Weights of a small GPT-style language model, trained from scratch on English Wikipedia: vocabulary 8192.
Each number is 128 + 32 x the weight over its row's rms, rounded and kept within 0 to 255. Layers, rows and columns count from 0. The size above them is the row's rms in percent of the matrix's.

# layer 8 MLP up, 1536x384, rms 0.0721, rows 267-312, columns 240-287
size [105 101 106 102 100 102 101  99 100  99 103  93 101 100 106 101 105  99 105  96  96  95  99  98 106  94  99 102  95 106 103 106 111 105 102 117 101  89 100  87 101 103 103  98 102 102]
[[137 126 157 163 130 143 113 193 147  73 149 211 201 145 169 124 151 128 146 198 103 110 156  83  97 137  93  84 118 125 137 107 152 130  80 146 105 101  99  93 146  97  95  64  84 116 111 158]
 [ 91 106 153 125 187 136 118 103 129 148 103 130 105 149  78  88  61 138 169  81 131 105 159 202 207 152 132 111 116 152 107 115 120 144 125  92 139 152 165 207  84  91 124  78 138 116 131  85]
 [102 140 103 126  58 108 161 140 161 107 147 137 202  73 153 118  85 112 114 100 117 184  84 167 159  62  81 159 118 158  86 126 157 113 200 132  90 137 130 155 112  92 167 116 138 134  99 180]
 [188 161 170  92 108 156 128 123 166  88 157  86 121 115 208 130  98  80 128  71 184 158 155 148  98  87 163  99 101  72 149 110 115 167 112 133 160 102 165 133 156 132 138 173 124  95  68 172]
 [109 132 179  70 119  40 113 152 137 109 136 113 101  85 139 148  86 132 111 123 146 109 131 142  78 128 128 177 154 143 122 133  96 117  87  95 140 133 164 121  35 135 160 149  79 181 122 152]
 [126 126 150 146 164 126 129 120  89 147 117 144 136  79 141 174  89 159  80  99 155 106 163 170 159 169 154 136 146 142 165 134 121  97 158 122  87 138 157 107 177 179 160 123  50  92 121 144]
 [ 67 134 140  88 160 159 116 158 144  74 143 106 119 120  96 150 149 131 145 142 135 139 186 119  83 140 147 108 118 127  94 155 106 101  88 109 103 138  88 110 120  96 139 137 147 155 191 145]
 [148 174 183  94 153 138  62 122 133 140 114 100 173 142  95  99 133 183 162 162 134 142 107 130 178 180 128 106 142  84 114 102 135  88  97 123 131 117 144 229 111 167 191 103  99 124  82 179]
 [119 125 150 134  80 142 171  84 101 133 152 154 121 141 153 107  83 112 144  89 120  81 131  76 125 147 149 125 101 155 105 160  98 166 148  93 130 112 134 107 136  91 139 210 158 140 177 169]
 [125 134 113  90 154 109 111 102 133  70 100 135  99 129 153 140 106 100 133 117  96 141 111  92  90 116 127 104 131 159 144  84 176 122 175 170 105 186  90 106 119 155 156 101 133 128 122 165]
 [111 111 100 130 115 168  83 141 150 108 134 170 159 144 112 169 125  67  98  78  76  99 160  93 112 105  80 149 191 132 147 170  96 134 120 131 128 175 189 136  58 186 137 175 152 151 142 172]
 [ 97  92 151 112  64 110 202  88 102 118 173 101 123  83 147 123  74 116 130  69  83 140 192 153  95 145 181 116 147  94 140 107 170 169 172 159  60 137  84  70 141  94 153  77 134 128 119 165]
 [170 139 111 124 190 170 143 143 134  74 174 119 119 120 126 101  99 151  79 130  62 113 124 189 134 110  71 136  90  86 104 141 131  78 106 151 213 171 140 175 165 128 116 148  93 149  83 107]
 [ 88 130 148 129 206 129 140 172 133 146 122 151 101 106 108 141 130 130 124 128 125 167 102 157  96  77  93 141 151 123 136 108 148 165 157 145 128 163  48 126 169 184  92  84  87  82 180 148]
 [151  85  85 148 103  67 140 151 134 142 189 137 147 109  89 126 133 127 125 106 117 115 147 101 124 139  78 169 197 199 109 120 191 106 118 126  96  75 128 109  66  97 203 151 101 155 136 186]
 [135 118 131 121 115 129 138 158 105 151 124 199 151 120 151 133 114 120 174 101 163 104 115 140 133 186 122 139 153 104  84 161  87 145 110 123 146 141 155  77  82 103  77 131 145 104 158 162]
 [155 151 152 120  42 132 103 167  77 146 141 144 195 135 116 111 209 148 124 203 103 138 124  63  90 117 118 113 110 144  69 145 133 143 114 173  82  81 111 176 132 139 127 136  65 140  98 125]
 [101 159 134 197  85 117 124 128 128 158 107 113 154 124 170 183  53 131  81 120  52 119  96 149  96 132 154 177 133 133 109 105 112 145 104 146 119 148  97 134 167 115 102  85 133 134 133 129]
 [122 156 109  96 138 107 103 106 160 146 145 148 112 160  81 101 117  87 140 160 132 109  88 172 181 143 143 115 146 112 171  61 149 125 112 119 153 112 171 178 112 128 129  77 145 125  89 104]
 [140 141 153 135 145  68 112  89 130 122 153  96  76 215 141 112 127 178 119 103 191  91 153  92 112  77 133 159 104  81 157  99 100 182 143 148 115 156 132  99 143 164 151  91 195 190 129 116]
 [120 116 138 114 121 114  93 107 123 120 123 166  96 118  98 138 122  98 205 147 132  69 115 135 161 148 125 104 162 120 155 131 127  94 148 152 116  81 119 114  83 102 126 152  92 159 144 154]
 [136 183 116 107 112 154  34 133 147 142 154 203 171 150 166 106 154  87 104 120 112  69 158  77  73 140 101 108 100 125 113 139 126 101 103 115 157 150 119  92 123 140 128 135 148 131 102 184]
 [118 123 163 104 149 110 143 124 162 106 121 154 112 197 126 126  92 107 118  99 161 106 112 105 131 113 173  85 129 147 117 110  62 172 107 129  90 117 107  88 189 129 122 100 130 146  95 156]
 [147 145 145 150 141  74 136 174 137 131 132 148 125 162 102 143 129  81 146 146 132 159  63  89  74 115  97 165 143 113 115 130 157 145 135 110  77 121 112  61 157 137  83 165 152 154 149 117]
 [122 163 154 136 136 127 201 137 147 165 101 128 168 180 130 103 157  95 116  71 116 155 154  95 182 150 133 168 113 156 175 122 105  74 167 112 188  89 108 159 111  59 142 137 102 158 139 111]
 [ 47  86 136 135 184 184 106 139  99 138 127  79 192 125 101 117  88 114  82 162 158 101 169 146  95  88 157 115  86  92 126  79 170 153 155 127  78  96  90  94  98 109 109 142 144 165 103 108]
 [184 181 198 172 123 122  70 139 177 107 119 134 113 135 151 128 183 106 102 145 107 135 105  56  97 158 127 115 100  89 154 176 106 114  79 122 161 164 119 138 171 168 122 114 169 129  99 114]
 [105 128 130 120 125 156 143  92 126  93 150  74 113 130 117 146 130 118 100 182  71 153 111 176 133 134 116 124  82 149 115 143 161 112  87 138 157 118 137 123 154 139  99 155 141 151 103 155]
 [206  93 152 157 138 115 145 166  90 174 151 135 123 159 142 143 120 131 144 149 126 157 118 143 141 106 121 123 162  93 162 136 119 156 127 182 131 119 131 196 144 164 124 132  54  74 101 149]
 [123  98 143 150 138 113 135 162 129 166 138 193 170 135 169 100 110 161  97 112 166 156 103 128 157 129 133 105 135 179 189 159 187 145 123 161  90 159 130 129  77  69  65  99 137 136 146 145]
 [124 116 110 145 115 139 110 134 130 150 164 160 116 148 153  78 141 174 146 125  83  76  81 112 172 187 169 191  88 130 120 150 143 121 137  61  78  89 153  93  21 158 106 129 111  87 149 120]
 [173 104 100 107 139 188 161 154 165 176 164 112 125 178 116 136 125 120 133 149 130 119 122  99 116 147 130 161 120 135 148  97  87 133 123 112 167 196 152 118 186 149 142 104 131 143 157 106]
 [122 162 172 131 105  98  73 110 150 132  71 114 140 113 147 188 160 186 118 130 177 112 157 125 154 179 135 125 132 118 169 114  97  72 134 140 165 100  74 186 132 133 142 120 184 112 116 127]
 [142  74 136 108 167 144 120 173 150 176 151 101 128 167 113 150  66 127 106 161 119  57 102 136 136 116 144 128 134 155 131 139 138 131 164 135 128 158 167  99 139 104 175 172 131 131 191 172]
 [131 143  94 154 115 106  86 114 126 129 183 106 132 143 169 156 122  72 170 106 117 245  95 140 131  66  97  85 105 164 110 126 129 144 159 110  85 127  93 172 130  83 169 157 122 107 123 191]
 [168 130 147 114 164 118 100 192 181 153  92 146 129 104 162 146  86 131 144  97 114 159  85 132 130  58 124 116 121 138  49 114 153 123 165 117 107 141 227 175 139  91  96  83  72 173 101  83]
 [134 119 150 169 176  96 114 133 127  93 131 118  90 132 110 102 119 104 123 195 155 214  78  57 105 109 125 138 171  90  94 103 117 116  91 151 137 127 169 135 113  86 151  90  86 111  97 126]
 [ 89 133 216 148  75 101 156 150 151 129 157 143 162 175 155 173 104 100 124 142 147 202 110 128 145 140  92 171 107  83 103 119 124 129 114  69 136  78 105 163  95 145 148  79 150 162 156 136]
 [125 186 189 183 130 132 153 158 140 125 138 128 126  87 110 127 158 145 191 131 139 216 161 102  86  85 122  74 127  81 119 146 159 122  80 145 102  98  91 126 148 126  93 136  58 107 140 162]
 [100  95 171  88 168 123 118 146 117 108 149 126  96 135  59 113 152 138 130  99 117 130 117 159 103  92 125  86 127 116 147 119  75 154 141 206 133 157  69 144 154 104 145 159 139 182  98  91]
 [116 133 108 117 108 136 176 149 140 122 132 128 132 122 135 140  89 115  84 129  91 158  66 159 104 135  93 124 164 158 118 129 120 112  91  55 177 153 147 121 177 125 144 150 115 115 161 145]
 [166 132 103 138 202  80 122 172 100 151  91 146 113 162 143 104 106 160 139 150  82 151 165 150 137 164  78  99 127  79 117  96 174 154 119 144  78 124 112 123 150 133 185 107 108 116 153 133]
 [112  93  93 128 109 131 102 152 121 141 122 158 189 128  89 124 138  73  62 120 157 148 130 101  62 107  81 104 151  90  73 110 102 126 154  73 162 147 140 148 119 110 143  80  85 152 137  69]
 [ 82 193 144 105 193 152 119 143 127 163  93  92 109  95 132 155 101 178 143 143  92 124  84 118 115 125 169 160 151  87 128 102 102 191 132 144 163  94 115 148  80 130 110 138 149 126 150  81]
 [122 140  88 145 114 138 120 120 126  92  56 137  70 116 178 115 116  90 132 103 182 135 113 139 141  82 175  83 131 139 111 133 135 178  99  71 125 179  99 142 157 148  61 130 125  97  59 145]
 [ 96 120  98  96 139 111 154 186 106  80 170 107 128 141 165  91 140 145 114 193  98 110 154 132 189 111 120 152 154 141 105 172 184 191 106 161  89 162 123 142  97 133 124 147 121 133 119 146]]
# layer 8 MLP down (transposed), 1536x384, rms 0.0549, rows 267-312, columns 240-287
size [102 100 108 102 100 101 101 100 100  98 105  96 102 102 104 105  98 103 106  99  82  96  99  98 107  95 101 101  99 103 103 105 103 105 102 117 102  84  99  85 102 103  95  95 101 106]
[[153 108 133 147 165 151 143 131 110 122 100  91  22 128  58 125 123 123 156  62 189 184  85 172 149 150 142 156 102 150 168 151 119 187 117  98 175  75 154 132 115  91 103 174 101 101 159 105]
 [130  91 143 103  87 121 150  99 123  99 184  94 111 177 170 101 131 164 139 136 145 154 110  76  59 147 107 178 110 131 140 131 189  96 182  97 100  72 148  75  94 140 105 113  91 111 173 148]
 [165  99 133 153 125  95 141 141 109 116  86  72 109 136 154 120 150 169 144  94 118 127  90 158 141 143 179 122 136 140 128 126  82 155 156 121 134 160 111  99 121 168 130 127 128  98 105 105]
 [127 106  68 116 169 188 201 135 132 100  96 156 169 119 118 136 192  81 152 110 130 146 166 101  93 128 155 132  61 124 162 152 127 124 103  82 162 114 120 149 142 163  86 121 139 140 137 135]
 [129 118 121 132 225 102 109 140 115 110 178 168 167 130 127 166 161 104  92 115 129 164 127 196 126  81  95 143 169 182 106 112 183 168  97 113 133 174  61  60  90 115 131 118 106 162 142 135]
 [110 163 122 121 149 112  91 108 152 137  52 190 125 116 132 140  70 129 130 126 111 148 107  79 153 113 191 134 135 104 116 113  93 101 135 154 161 125 202 163 135 155 137 132  94 153 131 156]
 [134 133  96  60 176 104 132 150 119 158 104 113  88 158  50 119 108 181 128 175  67 107 140 110 166 147 113 185 133 130 119 175 130 135 153 162 142  57 127  97 125  61 111 139 145 138 183 115]
 [130  86 111 105 165 160 163 128 174 125 101  98 147 152 140 107 105 132 107 110 128  91 107 123 186 124 139 146 144 101 123 143 120 146  93 141 178  98 171 123 104 136 101 111 112 146 123 143]
 [116 102 115 169  49 163 128  94 156 186 123  73 125 154 215 117 161 151 125 109 132 154 140 120 146 136 136  67 140 119 169 130  66 127 119 111 121  92 107 147 177 118 106 200 121 156 146 155]
 [ 99 125 154 190 158 154 152 117 119 157 115 150  85 171  69 135 118 176  82  89 174  90 129 185 135 155  88 130  90  88 145  93  84 138 121 177  46  79 129 141 156 119 188 105 160 101 147 113]
 [136 152 126 144 124 153  43 110 141  87 118 116 103  97 141 157 129  99 165 158 106 138 149 149  69 172 103 193 121 146 117 147  88 104 120 110 159 150 142 143 100  93 146 135  97 158 130 125]
 [143 211 121 129  99 188  89  96 162  73 119  70 123 132 151 117 138 110  76 120 142 125 125 102 100 139 109 141 117 156 157 108 151 144 124 165 123 134 125 165 137 101 148 125 141  37 137 142]
 [144 155 179  66  74 128  81 121 118 129 114  88  58 134 100 150  86 162 124 137 115  86 140 113 133 140 140 103 134 112 127 117 168 109 134 109 107 103  94 163 140 133 181 191 100  67 146 147]
 [103  89 135 161 131 108  96 105 113 130 149  78 126 141 107 116 135 132 113  76 130 102 148  78 117 157 122  77 138 129 149 149  94 131 153 131 126 158  79  68 136 117  95 120 110  98 141 178]
 [135 103 138  84 156 141  98 114 136 106 171 160 175 115 143  90 143 156 163 114  95  94 140 146 160 122  82 153  82 166 106 162 118 154 126 162 132 137 148  92 111  99 154 210 158 177 126 107]
 [133 154 172 166 151  91 134 167 119 153 149 114 142 107 109  54  99 155 127 154 148  96 118 160 158 142 120 148 104 140  75 166  97 101 111 101 167 140 181 113 140 204  62 109 188 132 145 143]
 [122 124  83 110 132 146 111 123 141 135  73 141  96 164 127 136  82 161 127 137  78 149 113 144 161 125  83 179 128 140 112 173 149 106 114 167 129  95  82 177 129  76 156 102 201  95 107 108]
 [106 114 140 101 138 145 109  66 207 156 148  93 142 113 187 129 183 106  60 175 114 116 180 188 132 180 112 124 154 185 134 102 152 125 135 128 164  84 142 107 135 122 149  99  87  93 115 115]
 [ 98 131 131  85 125 128 158 148 131 122  95  93 178 132 119 114 194 112 130 133 151  75 125 105 149 126  95 106 136 102 135 187  92 106 120 138  87 109 116 106 108 120 192 145 112 156 136 158]
 [181  99  57  84 181 165 138 148 155 223 116 117 164 140 158 148 105 147 116 192 117 149 111 147 176 144 157 186 124  96 129 123 141  92  93 129 103 132 133 144 127  97 105 153  71 142 125  85]
 [ 78  96 150 103  94 152 144 103 164 116 141 169 196 105 125 129 171 127 212  39 160 153 150 118 126 119  94 125 124 151 131 167 131 146 123 117 159 129 136 151 133 129 126 108 127 129 121 128]
 [114 157 100  81 174 142 128  92 127  94 132 137 128 174 143 119 110 135 119  55 104 128 116 159 143 133 106  64 134 162 121 114 118 129 106 142  86  92 136 111  93 118 147 143  96 158 158  87]
 [138 173  69 101 133 191 109 102 122 124 160  92 154 109 159  35  71 127 159 114 185 126 132 125  95 188  87 140  82 119 108 157 134 139 128 126 162 168 162 199 144  97 110  90  66  99 149 167]
 [137  70 105  92 105 107 150 126 131  78 140  99 145 178 196 106 183 102 157 135 157 125  75 146 128 118 121 138  90 146 142 138 127  91 125 167 130 135 120 135 196 122  58  73 124 124 149 105]
 [175  93 116 135 131 161 149 154  41 116 134  96 157 214 138  96 184 129 154 163 106  81  80 108 113 154 115 190 142 157 109 121 145  59 144 180 108 112 166  63 140 148  76  65 123 134 121 128]
 [173 105 139 144  96  95 110 117 178 134 173 173 202  94 141 129 144 146 116  57 118 163  71 123 179 141 115 131 118 100  96 119 122 169  95 148 133 153  75 165 130 134 116 104 133 109 141  96]
 [168 151 107 186 162  96  85 139 180 180 169 155 167  84 132  82 165 154 105  84 159  53 145  99  99 128 117 152 134  69  95 158 154 166 144 115 150 123 113 128  66 123 121  95  77 149 160  99]
 [138 182 160 118 139 180 134 119 120 161  73 145 160 145  98 106 119 177 145  87  85 161 131 132 177 157 173 144 147 104 114 173 181 131  90 120  99 129 104 127 126 130 143 161 145 139 142 134]
 [123 165 134 119  98 137 152 163 184 134 144 186 152 131  77 198 148 141  85 122 188 122 117  88 159 153 111 141 145 109 168 168 150 162 147 149 115 129 151 110  88 107 134 109 130 143 157  62]
 [110 127 120  58 142  80 168 127 102 178  54 164 149 113 114  72 104 145 116 118 184 199 172 141 151 138 140 123 120 132 168 221 157 142 112 153  53 135  94 127 109 164 121  99  99 128 100 152]
 [151 109  81 104 135 133 139 112 135 179 119 137 136 148 155 188 140 166 129 130 193 141 157  98 141 147  59 137 148 100 162 189  98 145 155 100 126 104 135 119 116 139 132 111 149 114 126 126]
 [158 139 115  88  45 143 101 152 105  87  99 112 104 130 113 154 105 147 157 109 123 170 106  88 120  91 128 134 150 144  95 167 143 145 108 177 173 134 147  76 153 111 112 126 147 118  86  88]
 [138 108 130 100  99 133 107 186 122 138 106 158 134 121 109 144  67 172 118  78 135 114 155 124 100 128 111  57 115  59 102 130  97 151  94 130 141 117  52 151 124  95 137 109 174 117 127 126]
 [132 138  97 130  95 110  95 165 124 127 175 139  87 102 129 126 131 199 114 118 140 127 115 108  79 120 103  89 116  82 143 123 139  83 134 153 176 102 181  82 167  97 176  88 130 168 160 111]
 [134 143  98 178 172 101 109 154 138 153 151 156 185 151 186  81 100 149 142 134 176 164  69  86  89 150 145  96 164 145  51 118 185 161 129 114 119  72 136 170 123 134 175 198 161 142 135 164]
 [ 77 165 130 142 135 149 111 158 100  94 170 130 145 147 166 162 136 168 130 112 122 139 146 143 142 102 134 119 169 109  95 167 145 115  83 104 138 149 177 119 125 122 152 106 136 173 111 105]
 [142  90  69 158 100 152 167 108  94 155 172 123 115 104  75 104 116 156 109 191 104 112 167 148 117 156 153 163 109 146 104 114 181  81 138 113 125  87 149  74 105 104 147 133 137 175  95  92]
 [112 101 104 130 200 103  86 111 210 124 126 119 213 110 108  52 172 140 156 123  81 102 100 185 133 160 142 142 123 147 102 114 136  67 155 163 208 143 130 124 150  96 108 101  69 122 134 125]
 [128 158 150 106 142 140 153  66 149 118 131  79 136 152 108 103 121 101 143 126 152 159 161 136 134 149 133 166 121 145  96 107 135  56  94 146 164 166 113  66 123 108 162  90  71 155 116 130]
 [142 171  96 106  90 132 177 110 115 208 109  78  41 170 138 132 117 151  82 155 174  99 172 158 126 134 141 144 123 112 153 114 154 164 108  54 123 137 172  92 137 168 149 110 166 149 127 131]
 [ 88 100 104 113 129 165 159 142  87 156 114 191  90 118 105 165  81 101 167  95  87 147 106 141 110 176 164  83 100  96 173 114 159 158 131 119 155 156  95  97  97 183 121 129 129  97 118 162]
 [176  85  93 154 224 146 120 164 205 147 136 113 126 168 137 109  98  70  88 137 157  99  47 109 157 106  97 140 119 135 126 126 125 123  80 137 116 136 155 180 175 172 111 167 105  86 197 152]
 [135 129 132 151 138 163 135 193 124 130 100 123 145 172 112 125 117 114 104 175 114 119 126  97  89  83 166 102 143 126 170 105 157 124 127 123  74 125 157 129  61 134 151 160 113  56 139 141]
 [144  83 100 101 117  95 108 125  82 118 188  96 168  95 129  95 156 117 164 178 157 140 186  87 146 105  56  96  42  94  90 125 149 122 140 121 147 148  81 112 129 128 121 122 111 119  97 124]
 [124 141 133 100 137 121 149 153 177 101 185 147 145 149 114 148 106 104 103 108 150 107 151  49 157 129 157 159  88 181 191 133 111  79  84 144  99 129 137  67 137 183 134 124 161 151 102 141]
 [132 149 163 105  78 130 178 151 112 134 115 113 123 121 110  80 159 102  99  72 105 176 109 122 158 145 199 127 140 154 115 163 109  77 122 117 160 100  89 122 120 107 102  90  94 167 182 158]]
# layer 8 MLP gate, 1536x384, rms 0.0707, rows 268-313, columns 240-287
size [ 99 101 103 102 102 101 101  96  98 108 105 100 100 115  99  98 101 104 102  99 108 105  91 105  99  97 100  97 102 101 102 102 101 101 105 104  92 102  91  96 102 100  98 104 103  99]
[[141 126 109  89 135 130 128 133 133 121 125 106 150 152 115  98  96 149 165 107  88 159 111 113 104   4 148 150 104 122 127 210 181 122 147  72 111  64 234 124 122 164 138 151  68 129 202 173]
 [130 149 110 174 106 158 192 180 109 114 123 181 118  69 150 147 115 138 179 136  95  87 194 126 106 117  95 134 103 140 119 127 113 127 107  83 147 118  99 107  84 135 115  62  81 112 156  84]
 [136 187 113 140 129 168 133 120  82 204 145 168 165  85 121 129 137 154 137 120 128 121 121 164 151 179 153 154 163 144 138 104 146 150 132 132 168 119 103 129 133 138  81 116  92 117  93 125]
 [138  61 102 138  83 186 162 111 108 128 121 113 185 119 189 168 135  92 118 149 121 117 117 130  78 133 115 117 116 134 146 156 146  90 165 109 104 121 112 125 136  86 112 213  67 116 117 163]
 [109 126 115 145 116 166 162 153 101 117 203 196 170  96 128 191 111 138 102 101 147 109 137 131 146 163  95 125 124 160 110 132 125 143 136 194 117 120 123  91 177 130 126 132 108 113 143 152]
 [ 85 114 133 145 153 130 163 103  87 199 121 181 166 130 110 143 124 151 153 136 142 124 137 156 149 108  88  85 107 103 131 129 153 167 144 161  92 122  61 138  97 145 115 120 116 112 136 115]
 [144 108 154 156 138 111 135 142 110 117 110 198 164 116 122 158 143 127 153 163 125 137  99 120  92 176 116  91  76 164 103 120 142 136  88 129 124 130 109 121 144 163 138 106 130 117 141 142]
 [138 166 107 129  64 144 142 144 112 151 107 148 147 132 145 127 161 185 123 155 103 118 154 156 104 119  93 136 131  86 116 140 138 121 128 177 178 103  99 131 113 158 118  83 108  86 156 119]
 [118 118 184 203 116 116 123 126 133 135 107 165 102 155 169 102 121 141 155 119 126 121 152 115 137 154 127 128  68 126 121 117 181 139 101 107 105  91  95 124 143 125  86 172  95  89 104 158]
 [ 94  37 143 146 118 109 153 150  63 136 125 160 182 101 120 171 152  86 134 113 131 172 111 105  82 149 111  95 130 175 137 150 139 172  94 103 119  92 105 131 120  86 122  94 102 178 122 161]
 [169 163  84  99  76 137 111 158  82 171 129 155 130 112 182 118 168  91 127 192 163 108  97 153 118  83 116 153 124 136  93 124 178 130 129 150 103  99  78 140 158  87 123 149 153 106 105  98]
 [101 113 142 142 169 193 175 187 135  71 132 147 120 138 204 122  99 187 123 154  80  69 104 185 120 159 147 141  68  62  88 127 119 197 159 120 163 130 165 144 130 132 129 153  99 132 135 127]
 [100  99  78 115 203 122 203 152 104 178 131 126 113 120 124 179  64 151 104 119  61 146 117 172  88  70 149  87 165 123 115 118 126 150 116 143 107  72  70 138 136 157 109  75  75  95 126  87]
 [ 98 107 142 101 100 137 137  75 110 120 143 205 188  66 199 120 151 129 127 217 105 179 155 147 182 142  90 107 136 169 143 189 118 154 125 165  73 134 134 126 158 124 148 218 158 137 146 119]
 [ 68 158 148 129 129 110 129 144 107 137 108 151 121 103 117 133  90  71 114 106 132 113  79 115 137 108  95 163 152 185  63 140 112 101 193 139 144 105 205 104 154 141 138 110 122  98 110 112]
 [115  68 142  95 173 168 130 133  87 148 122 153 141  54 132 138 104 180 125 110 140 110 139 136 165 179 115 103 135 113 152 152  69 103 122 181 154 113 146 123  99 152 147  87 120 103 104  77]
 [ 86 101 138 127 112 142 136 169 122 213 152 199 105 231 154 209  81 145 112 148 126  98 154 176 134 152 153 116 128 167 157 101 133 116 176 164 112  72 127 167 145 127  72 112 112 139 125 123]
 [116 134  66 172 129 124 134 136  91 102 158 129 157 111  92  85 124 150 186 138 119 122 150 118 171 187 104 125 121 160  78 141 145 181 109  92 173 142 144 120 177  86 101 164  88 147  84  94]
 [ 54 123  63 132 171 146 146 153 112 128 123 148 125  74 172 123  98 139 139 111 156 164 151 147 102 139 104 112 111 141  92 163  99 179 111 155  87 111 132 136 110 112 126 157 147 142 214 130]
 [126 168 154 161  97  87 133 121 164  92 143 113  84 134 162 117 103 153 192 103  91 189  83  97 145  53 159 135 115 110 159 134 119 189 129 148 117 152  83 133 189 121 104  91 142 137 125 135]
 [116 116  88 122  79  74 155 162 143 113 131 124 144 128 153 147 134 116 102 153  88 118 127 140 133 102 131 129 113 117 160 186  78 175 168 157 149 121  98  97 152 128 118 123 133  85 137  93]
 [133 121 156  96 132 146 117 117 130 130 111 146 126 108 132 168 142  80 151 110  93  89 132 132 119 111 112 101 139  85 137 113 110 142 150 129 100  98  80 135 145 137 119 142  82  94 122 121]
 [ 77 176 172 175  88  78 131 167  96 133 137 139 126 111 161 130 170 119 119 159 133 199 133 149  85 174  76 124  81 118 112 151 159 142 106 110 116 126 161  69 128 136 138 186 139 137 158 170]
 [ 95 115 137 104 140  98 147 153  88 125 208  96 158 136 167 167 136  72  99 125 155  89 124 172 124  87 126 162 122 152 176 123 143 111 138 155  80 143 146 108 149 119 156  93  85  97 106 187]
 [109 104 118 129  81 108 111 129 120 195 128 170 191 143 175 144 137 135  64 174 133 140 137 159 155 129 155 112 127 155 136 136 165 111 134 120 122  93 185 135 135 107 157 135 191  88 151 104]
 [158 141 190  82  71 139 108 154  77 104  88 138 107 152 119 143 121 111 149 169  95 139 126 137 186 117 114  86 137 130 125 152 114 161 175 162 137 152 128 131 120 104 118  62 143 131 141 149]
 [162 117  84 103  76  85 209 125 173 163 155 149 151 160 157 138 164 160 106 142 143 120 167 146 106 125 180  92 156 100 125 113 125 120 143 151  57 139 182 163 203 123  91  84 124 118 114 110]
 [ 81 123 132  83  75 119 118 151  87 151 126 141 166  92 186 127 120 138  98 135 126  76 117 113 150 137  80 115 111 143  40 153 137 161 134 156 122 121 123  92 116 109  77  70 161 164 134 189]
 [ 75 124 104 145  76 127 152 137  78 119 105 129  88 159 151 161  84 137 117 166 141 163 103 162  73 126 115 111 112 129 132  98 156  92 126 178 101 145 126  88 161 144 148 136 124  84 132 104]
 [116 148 101 167 106 132 106 112 132 121 156 149 169 143 125 158 120 164 141 175 119 121 131 162 142 196 111 127 101 150 107  52 155 116 143 152  99 102 101  99 125 102 146 102 121 105 141 131]
 [102  80 132 114  88 214 145 107 102 140 154 108 137 120 153 162 163 119 118 151  98  38 129 125 118 121 152 136 143 136  69 118 120 142 138 151 142  80 148 138 117 149 114 120  78 126 153 110]
 [ 91  46  60 127 114 155 157 154  63 164 148 222 142 131 136 123 131 132 129 119 118 151 186 103 142 121 103 111  71 187 144 155 176 222 124 139 125 130 125 124  82 111 165 129 192 158 186 171]
 [127 174 145 137 178  94 178 150 113 135 114 137 118  56 166 130 102  78  97 128  62 170 158 130 102 146  88  95 154 137  95 201 117 150 188 176 160 128  66 127 122 116  83 229  64 110 195 115]
 [118 193 100 124 132 148 118 132 124 131 113  90 168 121 159 141 148  78 179 117 155  62  80 172 128 155  53 103  94 159 124 106 120 144  93 173  98  94 135 101  82 134 105 107 129 138 117 146]
 [ 90 101 147  60 128 123 183 136  88 128 151 140 135 126 112 141 103 126 109 149 125  55 158 129  94 138 164 159  94 163 137 202 117 138 122 151 169 107 142 117 123  94 134  96 183 165  75 141]
 [ 80 231 167 155  80 137 147 134 156 158 136 180 189 127 151 125 149 127 128 150 136 123 168 118 155 153 109 136 149 146 145 120  66 147 139 141 157 141  89  94 169 122 127 110 121 150 112 109]
 [173 131 171 188 192 193  93 144 137 142 112 183 145  98 141 125  92 116 193  96 153 112 122 179 138 213 151 173 161  97 131  93 112 118 161 188 166 176 115 137 106 130  80 167 104 125 150 113]
 [107  76 135 161 115 143 172 162 127 130 130 176 112  72  85 132 103 147 168 154  84  84 163 155 140 139 143  36 134 126 108 103 119  51  93 124 185 107 108 128 155 127  90 113 112  55 109 155]
 [133 149 143 121 152 186 103 149 160 102 147 125 132 131 146 118  85 121  67 109 102  48 149  68 141  66 112  85 215  91 112 174 183 120  77 121  88 150 129 173  81 150  93 133 185 147 113 161]
 [122 104 165 164  82 172 119 175  73 137 147 166 163  94 150 142 110 129 199 134  79 139 156 128  91 167 126 147  65  92 121 171 119 124 110 153  84  79  72 112 105 158  83 151 148 105 118 107]
 [114 121 145 108 120  81 114 167  79 142 110 160 113 115 170 149 132 159 161 152  82 140 108 150 147 123 153  63 109  90 136 116 109 128 105 120 152 169 105 118 125 163 109 105 185 146 105  73]
 [163 124 151 159  97 131 140 173  69 120 187 173 191 153 130 137 157 188 132 156 163  79 165 154 125 113  98  84 110 114  83 166 143 100 116 144 161 127 117  82 179  79 147 117 132 162 131 110]
 [125 101 102 167 138 185 118 119 144 119 234 152 120 142 133 116 136 166 112 142 165 124 144 128 171 119 117 155  38  73  88 165 117 115 183 102 131 120 139 119 184  74 141 137 124 123 124 132]
 [139 152 144 107  88  91  97 173  79 164 121 148 125  65 185 117 123 137 142 115  94 145 165 132 168 125 142  73 123 162 131 165 147 124 127 148 110 137 128 157 123  81 124 157 103 145 124 166]
 [151 152 174 143 123 148 133 151  98 116 139 120 174 126 223 147  92 134 112 123  90 134  91 156 180 124  97 148 139 157  89 151 141 141 125 148 145 106 165 123  85 107  72 171 117 170 143 163]
 [108 109  95 140 139 122 176 169 110 154 151 145 113  84 122 132 131 105  82 169 102 164 146 182 127 189 100  64 161 178  76 129 167 173  80 149 209  64 144  86 211 147 141 128 109 108 111 175]]